Weights of a small transformer language model.
Size: 13 layers, MLP 768 tanh GELU.
Architecture: LayerNorm before each block, tied embeddings.
Training: a variant of Muon for these matrices, 373M tokens, 6768 steps.
Each number is 500 + 25 x the weight over its row's rms, rounded and kept within 0 to 999. Layers, rows and columns count from 0. Numbers have three digits each. The size before them is the row's rms in percent of the matrix's.

# layer 10 attention output (transposed), 192x192, rms 0.0597, rows 42-82, columns 0-95
132:540481463479534526473467529491500516545502525475503480486463520531501515505470523495535531555528489472492526521494523495547486473508531479488498530514465484520482488523504464504501481498530522576503519463471513527504478511496497572485473515502527457476499521504519490525512481507468472498
133:487502533483455494575477478492565492502494514518462528511516494510517474507503469508552524501489473554492519512523462499514476522516492478484510507501494548500522496448484476523450480500509502518488470497495483433450487486522458523514520475509501481479509502499494488551469511509552558521
147:473465523507514450507535519464518499545432519463505500508531518541507521546489525516459516472461554526497517546461464540495493500513492540452516542462505498493472508473494460521487474529476510518522472477456495463510496504502551499491485511506498515498521477510522536501473507477436485493
139:506494495528505472467493491495561524519489481447480491513524458478514475504465548541505479497489480507509506487527522503491507493498495479482491504497486520474494487525500479496499495495540471485461502461510545504505539499545528503480452537505517472545467524482525529465485518487542454505
133:549527479502503492504523496492540486503467464482513487494526516477514520487564519522504510509501544515503488533519508523490508512530519452510519509515477485520473508508529516515518537540484503491484458465465471439509444467456455548470493487537508541499498481529489491483497496478497480498
142:480484485476539516472508481511528517517502494506473534488495477469500497511495483492461524506509532493466488485457485534510490464514484495504519493517520472490522484477483457480478491535512479506497519520494449492544497537490501497502453498457533507507510520518522455454534519519497474488
143:508465489513490488504556487489522512497520475464551524537499496500490519476510489474505518500506454518558518453513490472497505502517538509511499486526485440489463464474506471526498558470505495498478504494504502531541471475436517545506525512435518526484505513471475491514497467439529471483
136:473472494502536470486489489546490503472542517480513552512498551483473500505506507495518505511516491501529529533454422487516527487479458489479499474515482544457501509498516508505480501498498506497457517476516475499495450473500488500506493470539465505523472520487494534496503503462482542519
136:523474540513510530523457510516514514474498494520510470567465498489529451535529480461522467516520507487561520499507505478517513496505505512498494502512509450476497487488485458493504461489524478503513503472539516510481485462480489419468564517527491502511502519503469520455516497485499481524
136:507520485465507501451511505471537517506472440468484481505518535509493463531480510472511515510510503482497486489505506465496502536504562480514495470513513541465469494485524455532525463499529537503488522564475479521506500550484512480479483500476517492472526465490499468501531480494529511528
144:530480470509508489500468494472455463543497475533496503482477478488482534477531482516472523514452485514481480484514501528555536491499501456510490537493469496477500500550515444516520479502489494520516497493531488548499457472479512457499520478564529516451518511487472489507504498502480470541
135:532471508495515541444511482508505489489511497511446527502484480519516491475465527527501513448493519498509447485512500489508540511507526529527494507496563500451500499510494501463529516517504506517508458510513480508529465551522450522491492486542463490509497522459439452507493449506527488557
148:513525522518546517494491511494510476515505492530491459524517494538484501474515495525478485494501467508481500471487499485466516495509517515480500498507495477536491528503511491527554515509478563494513455485504517478513507493451535552435504506483526461486478517514522530465509461498519608486
134:469487431477506514580468509524429508503538512521480542480514506506458501512511523526465521501482496507522511488504492506505526525538506504501500473518518495500497455456503551527536494552508484472528483490500529454529506495519540498466469531500523516501445524505540508516525489475475511480
145:488514523516538538451484543522483519514506503506501500558499495450538501472506435563493471450510500475523550521516468508442513516508553477503527486502501505512501495443448476523498480474495537471518502462479512464507488532512490492531515509489476514532542477496510492506540502497485499500
129:474495501488530475517453524528506483531441500514540523549495488475461498473483470472500494524508474477519491486515514525503476502526491475527546519510489514478486497523468493495485487471489528492495528493478513557512534521491554484464479452500495514546459500543510545496485472509522458472
138:448503544505482488506476485511480525485496448497480444522492445522495508509509503532487481509488511473507516497492502498498476532513510512464525501531522487438500529493503488546494489491478479499475514487461468490520508512491481574536454505538492487501555477531507499522495504481522511575
140:453499501493489508516477484438512512550466523521510455503501446466534530486525439483504506529461542484508463494469516501483510531492509504509499513484496505504564480519504490492532528506465469502527517479510471544488439472550495500485484498533536557484463492498523491517527496479494522459
137:492548513499512500466469493543506543522498525484502505511503534509520524513525514541502508469485511475540521499476479514485535442456503536465466498531552512497482470524511513520492486500498495518506479507465479553517493500452518496478503508485488454496507491487467473519505518497528463488
138:506500486503491515502476506514510497509510492475522490539510522464487507572504477540540515559508508510480503511466470472522477526482530479521466467518501537525511482462519498489515509500530485499482487512482487553474499426521513515557500493530524466455489491479469482495503487531473507481
137:529521510485484494512498511459480499477510466545488481454493522543533520522469502538490472505551487518449494491527492502497492524515463476510515453493476527420450472496471505483462517476508513520490514470501529508527513485486478532493455484506519502516500475534511490515486506451496486521
139:507552549431462511519482443467485459508561489501482536517515473480506477465476539539534496516502515497481488514510521543476500463505503491487518480493507508522520475517516491494507444519509526507513503490468511489492450504500502475521512499500522511513488502495495516443500465481544489483
096:493486522483510506487472478523518485488485500494419467503504510498485487469521525523500503499536507474461465502498492507536560465501457516511497496518537478517507476477519503507491515495488453458558527493514568604448473536543520497511526479466489507471503482511519512474519514519523479500
097:512503486494439570502516518475517534499496475458488500527465503453491496531542506515490467481510536499494558532495491472571496485552529464484513526501550472518472522490512452491494496513493450509532509520520482514521483489474543487480493509500491528517514527481485482489519485490454522489
103:469499553502519500496519508507527493535520542530448493528448493461464490526503533518473501505523542518502515548492453461513491520558468511507459474461517527509445496511475480510492474543504516491480541548536489513493547487483502504501523489438488508494494471486562481494511480466490528537
095:477537581542480490543512524486527507501496514532507487496497504473520466506505480499508503474502486434494457507500486527590529504439512503516496541492491502505513505477483494491516497468473472472499498555488547491506488493506517503499496491495498531492492502484462478429494464485526492516
095:458514554496506537561438543531508496486498472508522512501477501512487492457476514466499516503501469497539546489515486498521565497473499486523486487478475460508565457506490495504472469508508525472533506494501539470486494511479563498490460432490448501499504466479522500518532468478508510529
093:474480496502481466488486575511489495492488470475477535443545513499539495504500506460495478474507469527536466482505493486549505461505521482491512463485493553475486581465465530509484499492486514484471530481544520494490498474526491458520524516505503497474486495532484516496515535519509484480
095:457477483540452525506493509486440492530518456524504504498493546480543500471522492512482507516467486503518493468476542481484462479481472528505475492498514494476521495499488532490477488480504498490486513498552484580473471510508466538499506519504511472472491464537540536499511474501472509498
093:493501504521501510504527478526463483533506505512470499522449494452502501543537454531505551495469498508509546523504522477473514497517458507472484468484499515503496509507515518524488497497491528527519503522527478448514519476503499518521469479478504487522535488525501515568493522558456487507
093:533523500487472495507489480519501481506484547502494500542474536504497443527512513446495541494486468485533473547498481499483546468527487524495466460490520534491479511493560466505503492487484450474464485483499532443519504481503472509491476519526541479516489512526525532494494496509520527462
098:546470460502510479487553476471498499524512500486495525500506504534510486481453503508507498545487496480536507510477527502468483497482525510489483488454528476499467482492479478514441459503471485540519487504504510484495501462525474543528496498499539520480469554532435506524511498498485457461
091:523516522486537503514527487509469514507515502548505542510515514514495502517518513473484538548465539450513519494479528489551477487483529526515470436485496473499530515524502527527503474496538484476462535505526481480550491500492478472489509444504542526464512478535433441542474519509504496487
091:505475523500487502521503430517544533532527504501505471485487473478477547510523519474520502473508484519531505479488529532459498484467485505499538442486482501511467488525481501491478478488464498482460483493490512474490534436512531503478450485496519507483509531491523472500518511516546509488
094:524538536470462523459522523507506493540529485512487492527443516492510502497473464489453507447519491506476527485562502461509491481492481482469513494479504500513543480503501523522471503494497508546456504491489496523507489483486467549529450539494485545504490497460469505490437514496511460498
092:497510476512495500526544517529483526487530503488495477511476524511466479500559495523516582491484521509502471509509492474426494485466495482507556500486493527473459490516459461489511486464554490519488513538513502534483460483506527518491539530464514489496512528519506518507519459499441526479
091:501531444547488498524453499536459461536488477534526510474543505476453500450470456497491469466498512494474551514503510463546483476497516479459484503481507493531558470536483537509523484503510523491505482514452510488519513495514471508500506477530512497537502481475474488520497539521519488524
090:471523554459538547494493469494525515514509493477450496468511523463564447504509501506491563471463518479497510496498456480484506481501524502517526474485500555483516518520487493497506489485521478537517505540492505456478470484499527504494499530496506558508451473478525544473458518501470475544
097:489506485494517489479474473476466489508506456492557532449444496518545529506514493479486496501494500479508511517489548489418524521501487504537473492499494488503510473490515496492495519495468536474517468504523500395556539494472463500465490500508483518500518510529491484491494484493537498514
100:506497509503472496504498515479513534516483489487534485481461512544473533482497507498484505483532539529526531487500517485392484497471555475492464506518494489504573498562516525494523489493524502524481466519521522540510524513478500481496507487487499533486532467470552525502512528444434489514
090:484511466430521512512504458518480496496467501459486459495498452510478480528526513469471498481518526529499490475463522506503501479510489558495569477510482479532469492517532470485519496529521506461498520509550549459460535496494523529531494497496512514511456472528482520466500513505481474439
# layer 10 attention value, 192x192, rms 0.104, rows 43-82, columns 0-95
128:485507539513481483500488502521483499491491505467505475537512488459546487509511509531511459488505503549465505527473481495519464493524521518513537463482492519491511483510451517484533538462477539470514497544534475465530465514522476480472519478496524496523470535534475492486466525454509506465
143:502463513478537521485456525478458481479498499472486471519483524513448464524487523520505495459531466531479531543508495478512480501496502525510496520485525486547493486511474519441482502519508444453464460492556485509488555473519493499538533478506529475534520469507501497504467478486495508506
136:493519514478530474485489488453519511507531521477498497519508504479494494495506515478485489482509566482522531506523438491447481522487484561506499523537522507489540495480559513491529537506515463513527528502517494504513493469542508482472511506475447461498507545494482534483513506516491494514
131:547478522542488453500465484554473483476506547515521508524513509504510505503515481498539418456543498513540482529447498494476515483538508515468483495504493499492492494501511494523458513463492529481468503454506516531509468483452482514496509513529488564512492455532538485491479487493497511550
138:511517484493438509497528493521408479486502526518525486489517511493512471570503525483468474556499517508529517510530524487457470516487507509508503479453503505558484498516518488504508497469500473482537498480482489493513474508532541453494498541511447470486535478502477502490535445477459480513
139:491498513522472511492508524506516457521481534529497494496489504512477543531481473452486504496526552450514497499519482509526534501531474503500501503527511550531521495527508503446517498461512510472525512522519542489511472513465507503535485523514488464443456534513509502504478473481499506534
133:491509539467474434482490535502462489480501527483510507479414514492520506494494534519495493510526516517512530468502539523513450498487505483515482538506527497471518516496538522510513471481503506505544507512514537495482510504496504470508503524494463533566542510504457462527444499474478493487
135:526506541496469457544501522479471519522470501497499553476472503492526526488486507462529555533474474461518480488536487478521473459535505523478540523504504498506505510511516504511503543481542499443532494481488466444484494520496521554472519510479478492528498489555451466522478495509515492530
134:483549503485542455516478486504542474521471507516540439514457458512530515462472511473546522564480528516499514492463480449487478529487481488496524501499518525521509525484476521483459506447502453525478469481533498525497502533467426493476461497513487526462491489491480505505480493538493503485
138:527527510496499513478499522522534504490517479471496491461480436482495462528460444488505489489537525479500494528472527504456494469486525467493504470490495513481472511516587532515468537507512488513475549504533516524488484496473489501551503514508510467504497475495495478496465517479476518510
132:500505509509517476515509469499503507506494535465486482464465505557496481557486488522497505499497510477458562511504476507549495443515545507471510516495490497493513507451522491558487471513496439503496456504463494489509470482512566535431523510471502472436512453498527521516539544485476502532
141:488495477506498461495518509493518486486495487527508498514506504535480511549419523504501489453507514484534532479493481490512547499541488484533504500464472504465549493456505443513506475504516536513520506528495484507513491515490464467491458497480462491508488518553494520471543503495497477521
134:519514476517495516501548532508508475478491495487480584480518531490490449509509521504493503485494478506453538496503454502490526465480489516471510534538525509449511523482495488508488522472523494473499487485482530489491531480472491516490510511504484520524501512550494512476469471497492535522
143:486484499502485494526523525525474465443532483511520509514506508506482478491461429470509529511535512526479514482464531493503504476491476503515476490539498483477429477543482488501547479516548477481525469510468542508534496532472538481492449559477492502475496509525491493495504512520531472515
127:456516532471461535518477524492544475535578526468497548477519468485506484484517516492500465515510510490503508495493536508488528504451525516491512505526518462504487530492537470541534483535511509493489500462504449486475502487463512496503461516517516498468471518462495480469470501522444506549
138:479492494483495527482461473530489430496550529481454522487515505490494500513521501482556477514504486490531506529465534503487466517480537475536508533521491512479530487506460483494493519537493450533506540460502461483503506471466516513519476468492536519488464461500508478496532503456484496516
140:513499486494482465451489498521487512516526467487502483482534540488493449511514480482518532491522477503544521481473497515548480473484492492489506533498532493533509561515528480552522556489499522507435502457498478496527460486520504494482512454466528542486516494495544512519480461481485492479
135:513502479518540490547522530520484507490506511473561482498517500490494468494516511498528543499509497445466535484552500499483476522529478471478493485508534525481555497518513483491505535530501492492504505539494508490475488499482506506500498457517468539479508521498532524492507518513467501530
136:457503500476474483488496516493474552485458549535516518505517513531502478482531498502529477485489484488500486518490526476467496508473515475476518446526504514487466521509498521477471492478499521512524478512483471524537494530484493482470511487484496485490527500549528487500501511480490500546
137:494501455513476505512518496501479514531488459498486453524537499439497492486486510490483491524511501509526454512487484514540503514486487500478495556505498521509503498502482508508527494522531455551513499514476503472448498508496518494519516487503490499466500509489516478520485509514456586568
139:554508483497491546472470513505516528476483489565524543508478474464457472507500546482496515486476494516471486489435487465540538481493516483529503492538507483500503506482482504502529496487484502559522488471492485492509496508514505515436536505476500515495473465495521469530490496482480455472
096:482490479488474517459514495508517541493480504517513514462492491479492538522516512491500511476537459491508485508560518514517539518463532463510511501532506537484510513515523515525531508460540469477493515508462510485530474528483529493540534521500489465496527481478460521531500479466507481525
099:443475536490449505517441485529506508496489499494483489513481531534492523500500534495484463521504515490534445459484484475518509507479440524518545512493462534514561499503499467485541529456480460514507478480488476470500508482486483485490513553488508526549479490463514487495496516442485512486
102:484525515467480495534474472490486500474483505505447511474527460508518501501567484514566529494484515440539512500502465533465494531479514516438500481525496518527532477413506479470516509506558504519479521502476454467506499521471511493493509504506512530478510507515466495520477498476503494502
096:477465498471473507462565481506513534461522479529480540516504515523521540498486529487541497498490534513524537469492523521485505503474496539485449503457520492491471473489547556490486536475537504478511488482449475495578483451514488530533494532477503490507509522475513533489532447447524513492
094:513489509492505563540496515502494454480507496514487497497524463526513489496473502464541482501526472487482438484529485509523479507522529487543502476497445444522511474508497525454470511472535493508498530510461531480492462495519483485526518457506545461504542528500517506509514557467530504546
095:506501475486507510460477482557514510499524473556480467541492509518482474492455437530474489470515483484510517521490515502476431491487475488473509533518483529492511517494457485494513498510524544470482483509477506533529537483511460504485460486480512487489509526522487521503519492489518508530
089:511474515472548480485508533496497485503471461497535505539518474507521490479479512494475508505535506489494507532510499435508498552513521522524457474516502479483484543492433522462490478510491500494520494502490508521512534533474511512488476484496512479482506471487509474539516479503524493508
097:486518496508514491497488507500532548524501460514502469490525513500536533529476520478490520493469531480511480490471486522489506483488520555474488492507536493482496543458467520497505457547493489484472472499508453494461499513484477545495536510530501525487485527519490465526452524513483508486
096:484512488494492533449439459483511526456515490495477465495513514517527478521521456490505472502497528471444514499471501505494527528536517522483483490486438547456469467507480517496499522538487465491514476499496502482509488548582543504504470517511503475502507516519546496523479502522473492450
099:515460507492435458506547495449501480499495525503473513537511465480502538492504482497496501536539513532471506479469481458487493518486514525514475502513485476465474497511466513491481490447462518527501513549520478496515550468499490501508488478537468485500489542520496554511552512508517518523
096:521516515479461487489512530510538469478485434517497504472537501509487539505489452448543483506511539516504526453514464513491512455502531467469507522517477531545510527530470496477476522533514523508484531521541528496511471493481493536513499524467491464454482456479490489513510455512484498499
095:505512519534457529514516500484515481511490505534522473519486523484493507488523485529503455498557521489493503454514509519513528500545491488490474460530478549555460531511509542470479516507510494561469470479466540495543520496481477489470552531549506474462464485515495495520466483502467499499
102:485493481491479516505524504468505508515524437456517484537474478486472498505504513479497472514492480444518475460478517483489528468455537508541497501506498485511482498485511502484472517494475502515428516507551550492512486482516542490462465462496537506506506518460514504485496491491477495505
100:514531497519512485550515513476483466510513499476487494488534435448521531516501516555496493487549501534490539507500509513506491507479479549530480529493516500481525470489508492546522451521493478503532519488456498502482502518507522463526494555513512511455484518533488472543523467514497518509
094:503463478505540487474519529495533475480513457504537503519487515448497511517455532494471500504476497468501533511482442523491520450506523497523497481499515531435503513507531502496556486487479536521481463527531492507504509535557543521481536472502531513440525505451495509473516536505496488482
093:493458504495501488490480518498534507472487485515500492542517498481465502469502518529501492460482480486490451458486531516497499472546495518496508513511490509510513540443518476510522511537490519470510516492462477504505504445534500489506521502519510472486521448529489484533526484509499495567
100:526514505474484496497514512490519476538473500490502480461544531474508498515486484507495533471507484464460496509477503460555518563500468523492554445531475504526470473519534495503447516534515476498502525513483497487529539549519461506532481483483493480500515487490501517479429477550488515460
100:510534480514485464548476477510517526525472485521490501464455495463476487508555531480497502546487492498508505488477463505537454526512498493523549508535508476498535487500476506545475511506522466516496495521500476475539490523534494496481505517505486513501449507506486501449521548520488568521
096:525517473538505511451498519544525497475492533494491465505502464469471530517548528506510528514494503532440521480517543526512498526501533506461541502498522512504515471506500499522532498491509511476496483498448507511512514483478525454491499468507519494494495540533525492511473510552504447522
# layer 10 attention query, 192x192, rms 0.0781, rows 64-95, columns 0-95
082:493526482520447502510460488526516488508505507476462477531490506479505487496497505525498437467513473536442452461490516516496502527495476521491531506502554531489524509466532489515502499491585525482508528514522491545456519495536495491506544490472508507536440475497521490460462498489558445530
092:524508553475511503481485533536501504486487502519490479555513503504499465508563479494509496539472528509506480516524516485562476509508450532467530519521486446543458492491481479515454453513501477519523544516499517493490495488473510490496483482506493500510450465495456501462522565531471490496
081:557529500507528519454535488551481512495501512499486494504478504534468550515509529455475469496498480499482472495540485509524515476528522501508542499468558493491516499529504480537470477512506503482540534523465467509493474515500493478462484470480492500511524545548552511452497525511482528475
091:497497522517557537569474525519444545479513482475489483516507479516462514506505496498493520492511488504504494516498532501516502478479500519531540521511500522497488511513471545516502458493485541510523477479499548496471452550504503504543488518495491521474463484521491523541512498547526497506
091:474523519520490512511516467484466499497494510546489525473505508497507486489483511501487540495517443497545488475463511494434537487443466532497515489482527503513506482497513527474484537471489499527491445480493492474520512506461560503494546503504547504474450490520514515508559500480508476510
086:539455517478543491475477498508487465468508522528469482461462553475487505474522522458507414486532479515514460513522467519514467503525535507481540463481490526514515490491495460491506521464562512484473519459498541527477522503496522486513510513491516464530508496465469492498525506485504488494
086:496504550462505502481510484535477500535504490519494490476509518496474534492512487513452468463510485532488500461505541467448539552502515462446480446505505512516510499491492467472470493485500499505510502514490474500490474493523496529464496462510527509559493476492480500525461553500539504524
087:503541484495498550517495515510463467507519526503510517494507476503523509524470479511448484467552498456482479481485511510548460468523488499516495515547483498485474485548495487489484477533476455514483508510518496461535476544485488519485476505515512487501524496489538513537560478545489514493
086:482513486516485522510501538490554475483395498486564487491537487503435484512506522500530525482542476508469484528481466501526499497461515507500471509514517459500489495496473502470518474525531538499513519516516488534528529506465539495542504466493490508496491474449481526482532467509516525477
085:512450495510507490471564496473498488486511550501478498483498497479485491521491541511514501498471463486509503474485483478508485481555515497522495534440499479501503498503475507471517527511527494495490489478501542524446453530531517467490561499478488516504500542515487494498476480480474539529
093:478471485543518504482468506527496516478496495474496518507509508477493499545477513445507543503540477535511487471497528504517504487509537494512533503515461471531554549503520445527499471494525511511492491500549470540494493504511538488558459479505501517479524507516493485487522509486542475492
089:531485476486541506448476481525522522521490492496516516483479521506491493541498462498513474514540475499502511553528517501490507495488492513468480507508487471476504495482478509491502511459489483498518530549466513542483464446467500515505443508499512550505486499503490491513556496545531477521
094:527506553491549509521459508533477454478493486492520486476504538494516469530523507547462486484461487497483522530504499496536539501509481475501501485518544527482527495480484505481492499498525538501530506505505507522500462457502531484540457485487499513512467566508441526493475585522462503500
092:512539504531505497479518461542530528528516489477522505458486533516486478482478491486526478492485512512492501467516501484473496521496455515499518518512478525510490477496540475491567529458450495479483483482493541507465525497511540500487485487476520468543473499509569508495507448487464505509
094:503497520498489462489504509530529454440544498542463477524523515509466501501493502455476505562492497482526529514485510490553500521520538520519499509523463461487452530464463520505546471552509489552515511466548487529499473532477473518516526472496486488476512512519475490520456477504479498501
096:474551461524490494517514516535504484499509489477497483473485505474485538516486470537537496503480511506501522531470478522488525509457492535490462496492483514567528533495500538488540476480475531456501475486478479464518499561491474519461560538508516505531516512512514506473524493540484536498
099:502491496480537520529508472544492491500474484471504495508490456492478508542524505517465503494494513470494477501482496512525482501457540498543512485483486485502551508462462535497471528533490497520512527529551501505510505512521506480484453522487518545478507524527457498484545501511493452486
092:483473526498501525490599528492489470499495508575539492503469476505534467500464502502489485499495470530522456522521491505466526484503463464521471484505489543497500506466536514516493559460493515466496483514528485523445533505524515506462469519518530506468495499467536517485498490505483490488
092:505479494497506506472524489435491496472488523538464469506495510494545480465499509551527481513519478524505503529520507485500518542500490468455532496479496506499481508498486529502509490482523514497482498493537531464515516499504505513477542536526546444480469492498536515468491477527452492472
090:490488489532555508502515475544496508487483470518523477479552470476489481457502444488473516484462507445511556480496514458518477507489507518509454509516477515492515485517525489535481477528546484479501512502478468536497522491485461520498520535482494443508474503521527508472472522494513492472
091:508511472494512486508477506517464517496552487519506554511509478511524473520469507514521542476482496536522515472477464513460517496477474504492479458533460544505485530504509539491524495517529516463537494507485552480511495477518521546508494464531529476477463429524528442499512496479497498505
081:449497529466490543504485467504497497459494519481515476511499478477470518489533511460513488497475484496455513507516518523504552491503490561498470513477495432520516490477513512496508557538513479460508499514475459502486482528473506520471473494543541549503503477494485524483481483509462504471
086:537505528458493491466442518504531518506500443539457498508528481502523524496502514509517475526480472507524485497523487476497505449483515489497480502504520509509470466519532489508537525547423507449510505489496484519500448522495482536494458498472465508469498515499531464551553503465491484515
087:485467470501539495501487539495491466474521465521501479455511527486493571484481488480501460522499490518516496495512489495511532490515545430479509489486531493482554489477472490527488505485494511488493511490510501513511464507539509492489513497466508475548498506506482525491498458488528531501
097:483494501501483501495525443476486497525492521527526505465510505473510503487498505503522484487498499509542529472534507518445520491512501506516498503493517509489486499501516474453507546495518529487464474484488509506490519533506462480496543503532501464491541503499592485498502491480487493507
086:502478506519496534500494502509537495501478508464487548488500555460497503506535482501521452460482509500545483527496468482441551516522514515552517553482509526530494533455519489465509473475487494507493449497501462478495526499513529463485516535483509496484492514488518511476477459483521532470
085:507450500546509474505502501539488475504470501488500516548517510519467461492458516536478512523483475456497495489453482505516484504476509498489514534518533474498471502474538494516509502499449558492526500525523479396518483495492487500500482532498502491459483552509473504568543508534504486465
089:491474507523505491543532504500479482516468517512475535441501530491516475492469513493546479502484515555539512481488511525399533541478506443483477480507466510469507511494496506489449549453481524465497499511491505506479526539512532441466541508511490470510498478474504518534539516485464506521
092:521538555509511500484511542474530524494498512505477472517528430487515496466446501535462557521499470504455517539515494514451486491523463445484479538466473499515520475474489546495531523490542518460501523500481522468492491459516497472486471506492468484516499494516584487498458508506488500522
076:505533477523465485478550496486475503519511500504505458485505490497512484460475499488493545519516495568501574531528498468500514508502503537514486476462524510498492463489506461483552475509516493439506460465524522481487475495512518489492502480508468477498466470459530499507478492409490523484
095:539509434454528524476436535506501474479494512488461485517524513521477513535525503510520454516493469470503490490485482500490496492544490498555527473532499504467489528486499468463494523497465479508508524560484528538497485489492495487490554518517500501466505509480521513437493518538532549495
097:509518534479505491482499529493510493475541521513531483476485515495506480501570472458529503494479498519481474522497528498503495505494477526529481481493455543538462483481460502517513514501489496484517566554540479479485486463489481552531516513461483518482506565524451538541524460511542490518
# layer 10 attention key, 192x192, rms 0.0794, rows 64-95, columns 0-95
090:509511530502468512533488507539520487453467499484515467549494484493499484459525492505521475456542493519513527438559530476549502466522518502498541514482460505512488518503518503474499499530492521472511518530481499509437526487530460534479539512497521471515514491495536476515460510494485511490
092:491452544499490503524525516516489477495482492521502447533499481514469479502498491495552502465484485529532464479500508515462516549522496514484514490476505456528499491539496506522456469500526489484511525534434505473497478491535470455481484476523523520503514526477495493467490527533454488503
084:419489476455498495515497499496437544505500505486478534511521573498526461482462507505533477509521482504473526466514514525530486501476504507499513503469512473501525561508478477498496538494471548481518536506487458473492485529532585513435535524481501489450491510481547519516534519484445505501
094:476489509520513508511553451482469492485495492495501494505465477470480489537488502461498533524467476490509519498494537521451478475514509512534497488527524511494536476499493505497489483515499542502501499491512492477507523499542450518533491522518497515528509537519481540540486491486537513504
081:491521478542486532492467449500477517536498507476516539552469522487467522504485472465520510519535517527490497520477525523464492541439463531472508473520521488489523511475493496476501504462530499533514537518481511434482493471504530459514528518498527489534476487525528527487520558571510506513
086:512530508514555479527502511528514448479499555466447526520504523524495526526515503504455521442556521525505467534485537509498484483523516499505496518510481455466477526524471498503500497494524452519526527495524494487496508503522479461493488520477481543481453499559497542512490514466489500484
090:484544543508528520477517495502527487538465487534546524516508496517484530465498501533469487515524498490505498515569495511531528490477473529477524458493471484472517462536533515494470495445501545466520516548484501505503499485462528485489506497477513451511479488498504521531496572474518489513
082:532527557496514510529525517467514467493500506478549492479498460499494494513492507512506514464500495524498493512532485551451470535486508498514478504480464482530466493505496516495499445514447563487488530531469499518497517504457529554476479495505484476518502450476526496519524527486476495495
094:443492533486506474530494493561547516474498516474503478466503526497458480477490495459527510468479530488468478496465534458556509513533475473487489499519483487524489496489484478475509487487482538488517522507486470536507529508495567491500529480534527482519541464503472479516551492520458448471
084:510501544488492438489521477505486528460523533541442503463479501509479492462513498475491497524532537479507528495480459520522515519542494523521521548446485463472504495510484463494489512492534462510493529521457498495497478512526501493493529516486451489455528525511520484479522485505468514499
084:467486528505522506537506481504490573516503492518524501478531501470521489517441518476481523507493517444510503458521509536498492513506499496526519511442496558502503488511528482516486505510534490465505503446502454519511529479507483483539452503503511533482494471497506502522484483479525501481
092:505497518488493517460461529492447512507496521490508526543490514440553492564510488446491521497473477495528469494465527543547526493484449483477487519521492525478550488476491495501493505475486523515519484536510482497493497508533512495515474539497529540471483480485470525478537541537495502492
088:491465518459546465491531488509493465509538507482506493532484520492484507554543480506488494491507515474480473499498490474539474481554459489480493528498538554526488532519459511515460497468460498512499499518508501464515496486520499518500501487539525500528509488568495453487515554480482535507
087:558544485502497501491472480480508497506474483444465517497501524518496534501494500498541487495515479511536483521482527480525493483491484501529530509472476533479507475482500468495515510474432489506521498534489527549528531472435514509492514491496523482474499522524487489503460467513474502472
091:514471551476492471538503522486528497497527497543479499543496469508499483505530493509560494517496478501482443552484488530521505457518491500494512511515492490483497520540539509537498529535498555488502479440496526467530506478431497497496504470491465521483480502509455497512508468483511484513
095:482539497514500509507517511523493471491495469505517430528498493550465566485492470493518498464516552517503474573526485519526507437493523536503450512510541508521543543453491480478523479505518520458505494505471505502484468522481481499527514552455529492509498519513532500507515486505493486529
094:439480592511480546540506511480488490475490439519489526549477540486488478537513528484486485493505494490491523488532520503508483505523481479526483512496542485527490506476498482477441547518492495485484515469487462504505484515493528537548487462491513489488507494519495544500539490487513452498
092:540525495498457508500523488488498474487544491538547476473491557507524469510508487501431478495526507519488475477562480509463513516485518510511506443525483525466452506496481506487489526500469494483496496526530506512477511481500497500447524525535514517498517482499496465544475493493473515503
090:543472481516489532438464460495520473514516498505479510461511496477547533510484546504501468530529509476480485467474502480546503476472512505509479498500488508537497506488497490504523485523470469447504516495497524574525466522532472475479532517525474494515491495466492540516516500563500495515
091:483520503520500490500507487492521528519512524478483490522488510493497513489444466515478520535484522494544499521503492488542484521527464490490501515535477528463496548497469483523438543524477523511489473531496504525535485493503487478525516470518500501452470444519510556431513509500536444467
091:486505499495499506493508475498487556519521462486487527493511490502499493487509503510508481500501494531506458498498483504507551492540506564498484464510461514461517499469512521481460530520523530451513479502466511535454513494493519505516506486436508470509515527522540505501452516517498456498
080:449515543550505504510494452504481544496502507561501496517505514484538517517552502518509465501461483483503532540501499486465545433497437431448503504488505481484517506500482562496509528503503448493515494503507464529533493472545513481523483493519471543475497507485542475468516476470491522495
087:517494489502534507491488495535508479456464496516502473505455510524528498489506516518495559493528509482486496555479509463455517526529524512479502450512542526517520532528486489480487500496503493484500510503498495492469467510491464509471503440471485474476473515491497486506520516475501478512
082:514459474499522453510453500463503483493529516466493519490518492464437558506523547487507459543504490542487490536515517492546491490494502494462533488506499511493528483491510517507499484535536495487517479485511490510506481512496475483510513468519499510532439527514497516532497532470479504516
095:521541418492499543496470489482492481518496499513534488535475497501550476460483504496503529466555486508529531519519511505504489489503523499538518518547514459499512510486512486508501502517528493484462490506502532533525498469471502495505509503510502459495499488518466513514545507494475484528
088:498484508509528543482538466489533493501510462483456488512475529493495530518547521511499456476536536464484511455524489482499477502451503517513546515455511498485536492480502469454536487542465534488529498485567525511516542534537502526512498534503513511489526450489509510500519488508483515481
090:506499486484474512501503438552540511463528481474501515522550488514512512517505488503529538488493467519504459474509463480490478545526529526489509463498516531528487493471493546529459545463500522503454471446532534455497487558490505483530510566484494508489521504509533524474541485502529484503
087:521543425487506503494503525501498526472474554509505495474463555478452520514491482485514480471504506520522479488526518491506505499484544493507495507481472524477523504474495493453466473486492493463481490511507482528497503441512537497489507460500478494513480480524528472540513478518512473502
094:500560493496476499482475502482508442535523526558497487501499500522531531504477506482469478519512520492521452520497478556488449514450480480493495443546526495482525465447514523494529523506517491442527496518496487459534462486553526492527472445491510488556460487503483567510504522485453541550
095:497545441532496495541475485487488480526491508504530512521489482511486497524505477495490488562552520536523505502485473496529520488483485503523477502514476444483537535522470522492504504535482527532509498505525515499546486536489474509510518477444476446494524503444478502462543511515443560533
095:499521505454518490479458493499500505509460491478504490528514475513564494476525545587532504513433480504488512516517531497485531509490454492493509510474524517504474515519508483509462512558487465473503535528507517499468538489502511501477533487486545508479458494537512453485501564528448451515
097:498487526470489481479495525536499486509473431568467477459496520521512485494512499513497486511472446505486482482507516462451515513494472511508460527537459554522479517495521517515482541495479534501489550531490472510490502532495475517475502528523499498483525544499476465491524491491503460547